Part of a small language model's weights.
Training: 145M tokens, 4665 steps.
Each number is 500 + 25 x the weight over its row's rms, rounded and kept within 0 to 999. Layers, rows and columns count from 0. Numbers have three digits each. The size before them is the row's rms in percent of the matrix's.

# layer 7 MLP down (transposed), 192x64, rms 0.176, rows 54-87, columns 0-63
096:508473510502478501527504484510452519523518471455489482482464540529486541484459509511512568510537458494500501502498527483471476465454470506520505477521512486508513497515491506517505523433520507
100:461479520511475535512520533522502518480521491447487478493503429525535510478515500503533475495495510513500497507462503570497487493566481516497478529453494515524539505514483493490480520498496506
107:521540483475527510474558477496508485510511487489538471456468541513486467528472534488483495508523507477462470507491486544470484472490483474465503468514477544506480530531495512506499507454516477
104:487493535534529496567492518514491497489514530530510523533541501492539506495461528514501493452511458494525507509433487498511515485536498482524524465510502541487488494520531511475488456475476505
100:533472511506512486509479504479505484504457532500506489487504483534533528522470498577526524533468466474516513518506513536474487527476459510513491493522528491519490484528510494527502484419489488
107:448508513516517538533495523462525508501517501510517484488516471546549466494475516487544476504479482513479478481494479481466469509516553496518455492508475527520509509509506501493541484550452499
091:487550552531480492531492483512511472474499485488512497521494506541477543500516487481481524475524489535468507508471497500501548501448481469469480507482469515518520464475525492505524565529494520
106:548553514511515519488466483498522500493477529509516483496522515528464529525496497464530484474526535512490511492481514491525506490539502512504520523452519477494489486457482448494503443476561508
103:494458480505476488490502506484521482456508447518530524521524502545527506479512579478490498471497562514514466454517494513486509484509515484499494524473513494486523487497543482510502549487516523
102:501500518538473512517524524519480482487501518470544517520476496485468510520466507508515454485510520498502516531449548493474508459435519457520482521493492473511545537504538490484482477505500527
099:472464518498476538472486497475518528501543463496559498463504503533503481475514492536477469463486469493521514505529493556497471514479481520494524515537493540499499493485508480503481560489515464
099:494497494518477485506444501515489496503464533521538470540516469488491480506501556487479502470486478468496488491457547491498510518506453499563518497487502497467514503458475529475531462489512468
089:482495520455446493478568518502504484487486477548500541455488503522465473509542463495472519493512515478510531490512481466491496524483499454488521502512479479477479484498506529466546474493505504
100:485537521530484516509496495485488505503485535519514499502485502464480505485532508432543537475505491440502487531500510523484532512507484448473503469466523504467490512528472538510505499475544457
106:450515480518526552522481451504505537533504514514494499482537520508548475459541497469510536502506496500469491485456498447502470475455504479509526527523500503534483517517520527504507478511520499
101:510497495474475517500488515516520526547462509493524464493501497497476494500510486538520541527466498488467421491542481491527538490517493503509484510514506505518542502450510509471522453514542532
097:478501510515511484486552495517475477456500482485496477520562459503504517473524481529528538486513471508532497467481523527513529536538510542517493449503498480516467489515548524478509521527516508
103:489517483537493492558456507555514546500497523535509511488482483500514480464527501529497509516537498477557510508504480511498519520588502502490546497494494495505499495512497461492495461494519511
091:518508500493485523441520536491495559550540528498530477494504487523541478479490509548487546475507473460508512481509482543498513489465512506478490483464525525498483507532495504512488491479475458
106:475498531515452504479485519532530536474516506526512504457506503506517506487512511534490565483520476503514528508489498516470466494512512525470546485510486507503511532509489528522510597494498486
094:462515484541493460493474542545490469528500499498524482520523488500544516491468550550549497457493480513500508552489533506499506531466531512514505476512489507501494516500467480539491495497462491
097:456526486545450522485539451486497494482507481506506478495502528488483522462497546484477546518493504513519517512499502421490499518532480508515512513470484489515484474522526510475519509535495547
091:526482519491531496473536491522548534462508463494497520524545511526489484489523491533505510527487505503515503453513447526498488500496515572459504493487495541509533518489473487520481527512524459
098:498474496531459497486485516508521534503456522512517536529476505470506495533463515545456487514509509479469487496500484462461456496498505491486481543570479518513494515477470472500517548495511514
096:485480536469481485516552495510509481502527453481452497490503531479523516456531470536508504483476538501522523527459479519468495497491477507464501528487502502535502530459505493517528498535549472
100:508492481512518525499496529483493489490440532519502550479494521512498497525470515521471482509519491521528513500469544532556487494501452526517521429507514491479530469543475480508464482500497509
105:520512455480515494541533512515496531531480479480499534453471511511511539525516554487485507478484500478482493518500488460544491489497539521480515477529452497557484507511515506476499529521455517
102:466474483533498495502510495509499519432519484499491508545489541507515528499501525497521509523504534503478493523528501466506499489406516453490510523503507454499471499464463479517494490471498520
102:509491513500464497504506478506507458483515474526513519475494487543548520469503501525482563523540466521519471506464543511519526473507499521510537499495493453512480474533540513496493553494487528
106:474540490521513473470512521492498498481485465488545492483517489487451497491495526507482480527513517490516480493501506492510505507526470512524513528430537469522530494459511497519522411529500512
099:504473520528511491481520507490478486547512528491521446489474535463530467476509508515486475461515485470543479447489536464519488495470514509497496441487502535505466522522507478478495473469508519
102:547482496498476531496486466487490500484466506521505489482479452549490511480485512492481491532526505518539504509472520540465444519480555513515519485514508509482448509500492529470525547483472518
101:480553501494466500525470451501530505491492498518492483488517532530501494482486548490465487453464503509514523519543475501487467526562514552522481492512482494475530484535533463482501508498495491
108:455486520444505507509494472440482475490511481504521523477495517487510476502520482499504424549510516520496503488495498488467458499504459517508486491433530484485492483517468486494471536517502498
# layer 7 MLP gate, 192x64, rms 0.211, rows 55-87, columns 0-63
093:524519453470503483501507516497555508479494507499553526482496559475500507483499491515489502496511500538523522471503540472479477524451501481449499498514492481512520534499454529532530521462487469
109:483452481483534473454539495502527461499456527536520554493498500465488498520451505489503477511478441493508489478471477520471485465521500522517516491483517503495515511521492475509537519526467526
109:508500530481530522530536532483528499482492508469515553509490527464521455532487500504520516478454479533521522519496470516492554482516563519518490521532527472509498519507538490478520501494531491
103:559503501494536506474451512457485486506510492550503461477492507511452474499523550520501497540482542500515469498532531499516527519516491462514473465503467493518547507519495507477518470516499508
094:486489485462535520563519489507538507516504532503473515453488476507525477450479513488522489481481436479500509470508538499509494490525495527497483495487515469511458493533453518513490498537473466
099:475520551477524494500501501517548491493525537483512495456501522471563503478493507534461515471520474508504471526475474494512474449534506518500488503526499465520491499543530467493494472517522538
101:467525482477482494510511513532512517475472489471525574527496505497466559447511527518474521521513523515450478502537530492493498526497485519494518510528519508522505529501479524480544530475481500
110:487517515464495517510475504495496551539505485486496487485472569520477534496480526459503467501517503479527503512485511464462451505525540519520524460507444505469470472483503465499517510513513500
105:536500492531473470487470469484444486520464446485502509517511532502491536476477496516466450489525501519473494521499503463489515515492516441493461508499553500494506464542474500508472508484498513
101:508488474528512518506459541518452506508490506521467522434544497493460485538513506526488492524470496506494493492497468540530518481545491532479515520479501496531519464515486530506500526557520504
095:488488485485537517524533548497497484520527522490474514454505539530520483491517457510522497523489491512480530470459483491466515486519479564445548484496519504519485472505498541483492486471487522
091:539515493511506525519467498517500522494506474500486468473539493476475484479471497513507471465534474556464508494528506450466513506488495513483506508527532488574494457529507500547484481498501468
109:464506529500519503482493548540523500471514464490469539439468496500490519494500487472498473469496502502519522500492482491458522505489515428515512533503473513460529493522495492536473465529525480
114:549502527472498477488484479482494490529519516475495488534502448482529464494494505485528464473497507493516478486525502511505522521509526493563416479455522478505482535507484482491504525484489534
104:503521506488490506488486505515508511490485528497535472498497534467480527489522446510453521527529471479560525528493507468537533498511524458454496511521507523481476519472531467486534526453491504
099:492523492456496502504516466494546493480470495448516488496484494510508503490500476537489495508523510509475487488522473510561504460544499524508497587493559503478494488501514464488497509508476537
091:498484477509533524501512477531496508466471498481508539513548529455502495484494494503484470439548476457507486511494481506471490520522480544486497501545492460494435487518471524518510511479479511
106:518511524524525517491557516544504502498459503512496531522537490531445530531510522478538486484510518530481475503500486487456516514482525475511523433531481520497479513485528513483508529482465494
091:504466508555473539490535517498549528459516518517469518502498532548509490482472469531544492504536523543499531503456482509511490530495508492468512512513481465511471492484510508533525529504496530
100:512469446504504531495501506513498486514503513539505529556493527497514473488481495500516465450459474480475518468452510512502459503511511512549475549501488510514465469464491495473537470519512513
089:466528500512456487442490501544488554465543487496498533488463531485476523477494497464511480468515490531498511520508486461472429515498522501507501488525481504489480476514538496488503526484476490
097:531488508520498510488500513493514539512479516486460563520510502503520519499465498465483479484564519499528525466461491499509505497490559481486495501524521524487497478509508491468464504540526571
095:485495517569501480495552498480533497485541511492481482498494508484522488499474518473501523517543554505528498517532531495449515528509500465469482474500498511478527494504511478517530475548458534
094:479535459471497515502503509516506494516508506498537547487498498515552507522497455479498461492512485503485492489499541516523467485499507487520462530468472466504473521530492525420466498453480515
103:482523516473492496525474503490471490457511459507496476497442486471518455486542478499508500468464481515507472531533522527533455469519540471492492510503467490499503533487497545541513482519494467
097:472492475462526485505493500479526525482546515516476488499506460499531485481509495523508467560468524544491528517468526508457532528547492491495531467481495504520498495508528498547490476483523454
109:507521503513534469521511487474468449500445522502489508519450481480496484495509513511522517517517533521516503496513491513481536477473496463515443522501544563503524531509513467523530527466501507
100:473486507482490490536505527495503530475512459486510484511507492460510508505479518506515509466497509506477476568501496502455507480500447452514464451501478486534538469548513503522520480462529522
111:491481478492542522503523503493538516481527470499466541490489488544512476506442554490485465488471493572521488510522518537494455472504482504503502483496469497479498486491499489539520501489467466
098:511507532519553487532467498541529546496529479519485475501540546483488511476515450511487524510460538510507459477512510502504493471477516493517520466520484471492479472464504504470520527527532519
103:500497543484474486483478478486480423493474482485515500510479463517538537543494544520488457497540526554511477464533525503493488528497512502526474511503501520487490523515507551491504510524489492
101:511470466501492527472503562518492471452523478505488497565495458458453493503523500478519500495552490520482484481490517494547521453490466487487490488530488510474495523463490522520496495489500490
107:482563508484524508488492472494463503526507483455495453542510526472521490509494508492486491471493500513474459482495532467443526510487533508512488536503518499501525499477458469531553528513527517
# layer 7 MLP up, 192x64, rms 0.19, rows 55-87, columns 0-63
093:497482506502482427485500504493535458484513481516493510552523545531445507515524454507491534523522547512474485507498499473491545508497499492485482503552508455487483502487493482522504464513515514
105:486529500542449505508503506468480515496503469521498511543503486490531500517516514485512496489511476513564488500506437466527533512557504540499466518488515527458474485484493481483510490518445495
109:515473517491457529470483448508468503510470508440504493485495515511470525514525472486463520461507532500514482483541522473512485529485498539498524494517488530532522532496435477511497530467505490
102:524501485554522534480493480489464520453520515533471497459502517509487469471542542470506521484475543497483495512520539499512525450523515513531504534504489466494499505554522491517516468511482496
102:506529509575496496472481500433501509471464497518502506505508523530519491518486497495506535519512539498475490481511486460483478524520495480503509495481429553486516482474510481521477474539472503
093:513494497524486468492453502509466470521465493480501491495542467530468475535519499485512497512500479494488500487456514467451528468467550525524476508502507535527510518544443502486483476499509464
110:516466517497506494500489492551532485480493485476447558540505503491468516472494491517486535517492489512525501509495485505490482445532474501521541490507540524508443498490479483493438502490458486
102:492519537506484469496521497475494480494488440465519514525506483478506547484537505555472502520521542513504487504509510483484494479501435533517510511550478475523546516519500507509515461530528486
097:502493492461536475465511506470505531484500494513452506463507489526527474465503513466518505541463441520461494523528447502514498514533499504496505528495539493524490463524481510520505494492484441
097:533530496444458489456471491491495513477503491519500514461534480488520488475483544484505541520476480509520464542508502476496465506500511473511518474481486553494545523488514484472444496507522490
095:517498521535470535494526505488533490491494490500510509511523447460503506558496475518491500511497492521473465517507479489458495524491520500498477532498510496494505428494468571481494516511482561
092:497523481494477483545471528539502512494479489489491521516539497502522547485440498481504517471471521512515490510500457497471491491544545528522517500509483483495488511471526551573485517475504511
095:474516482506501511503511521538507541486534508511543488464495545524520506518470483505502512501506512454464554504483498479491477500510496513498492537499445519539472516475491470496431465524461508
110:506458544460502471491525553435493486481543474509506504513473481500468489546490489508494493470513507472516530514498559546518548548507496509494491503493494497477498525514488471488518525494485503
102:509532500511536523464487492522533525484456457515528505525462498463525514440505483499483476482525513515508471506522521500569468467467474466478506504513499486503539500464510515470496492489473517
098:522486477524551536476455532483546473524484509503471487535487480519490499530506432508478473477512493498508472507486523472535466476490529492513517516523492466459487457525509529503499476482492470
101:512446491455512492514541494443503496507522484494519529492485481530482492465507478483504533457463511487468492528499523495506512544453515497521520487525507499462468504503519491516453503567484516
094:544480519529516502525502454510508492510523489508527519521494531483474536480467494485497446445529532489509514492518511516472523542479489467532545527537485508471532486502536530491547488494505501
108:512498491489517465535476491496528475473462488501517469545549509498467490500498438486543465508522498488484473515523498503513535498529483520508526519542558486536508467527510484520496458490511476
097:474509472482479520499515516485468526502541499480503504501487498510411503495505462438463511515527537507518468504519526535492493527481489487491533487514499534511532495495462557487508534513506499
098:448495523455487534521506462495469497490489475438500493486537540534522534524525484503506514523543538526503531504512509490494521538526498491507492516481466502517482448521492492525471473533510480
090:525531509503472493466491478512449498531474478499488515507500503498499474429480476487485511470505488487452465501510523520514521501496521459494464521504462515475483515515564547513459478472489526
093:548506516457529533491483468502480512491488493469512480476549507517505498455500469469509500470487474543514533475500462534484534470538483516516502501463481506502498483498510554507508483539453525
097:487444493498506502467513530470537471543500516509483457467472514531504488491524480469499485509530502497479485464473517509515483494453514491521424498462498475469467479492522492502504480508499550
100:535516490486501499522486482502505495495479490503524545524490481452528421475500551530502492513446470534511503491508497499561457498534485501543496504508488516501480495524482498483548512482488509
106:487486491536502503496487533511463502550490578481490493474488484548502490554509466508519486546508505476532494458480530548499507493487505465504521497491474487484502506488495497476483503445536505
103:547511508497502501537506486485490522548494551493538503517524452530479479487491515486490488506469491490492549464502462538469513518530501511471482523495459500523523517543516494529511526561488492
114:535513469548508497478511517499484517512511492454491509456487487487482490511526507475547475466501466479500505502491474486481448568452519479510439483483472526495497514457510524474499500490501505
101:495458512468482527520484497509519526500518515459482495520491500527510478533537523534519532519545494522508534522469513565479493444453527480500482519526498535487507496534489511515474542489521504
100:459516500531489500456509489481456468495497460524472505526507486540476485500499579523481501494491487522516481515496557496509512468521495488489550507502542493515499473457489465505540498520522488
097:431541450492488485520498507483496554489533488445512537487501496476502503494474524458485550499483487531494507482479504499483518500480479503493489444470461494528467523525504496499511488531530498
098:522459529512499480484516547485474476537482450507498533492521457486521493489485478521542525501510544536533514479443494519494502520508497454535468507455502545510477492516482486514486487501499521
106:528481475575502479510488508519538544476472510519481497529527447493471534503522488503467520520511530457492499551484537518487491456504497510540519466542488511504501497493495530520486495505510482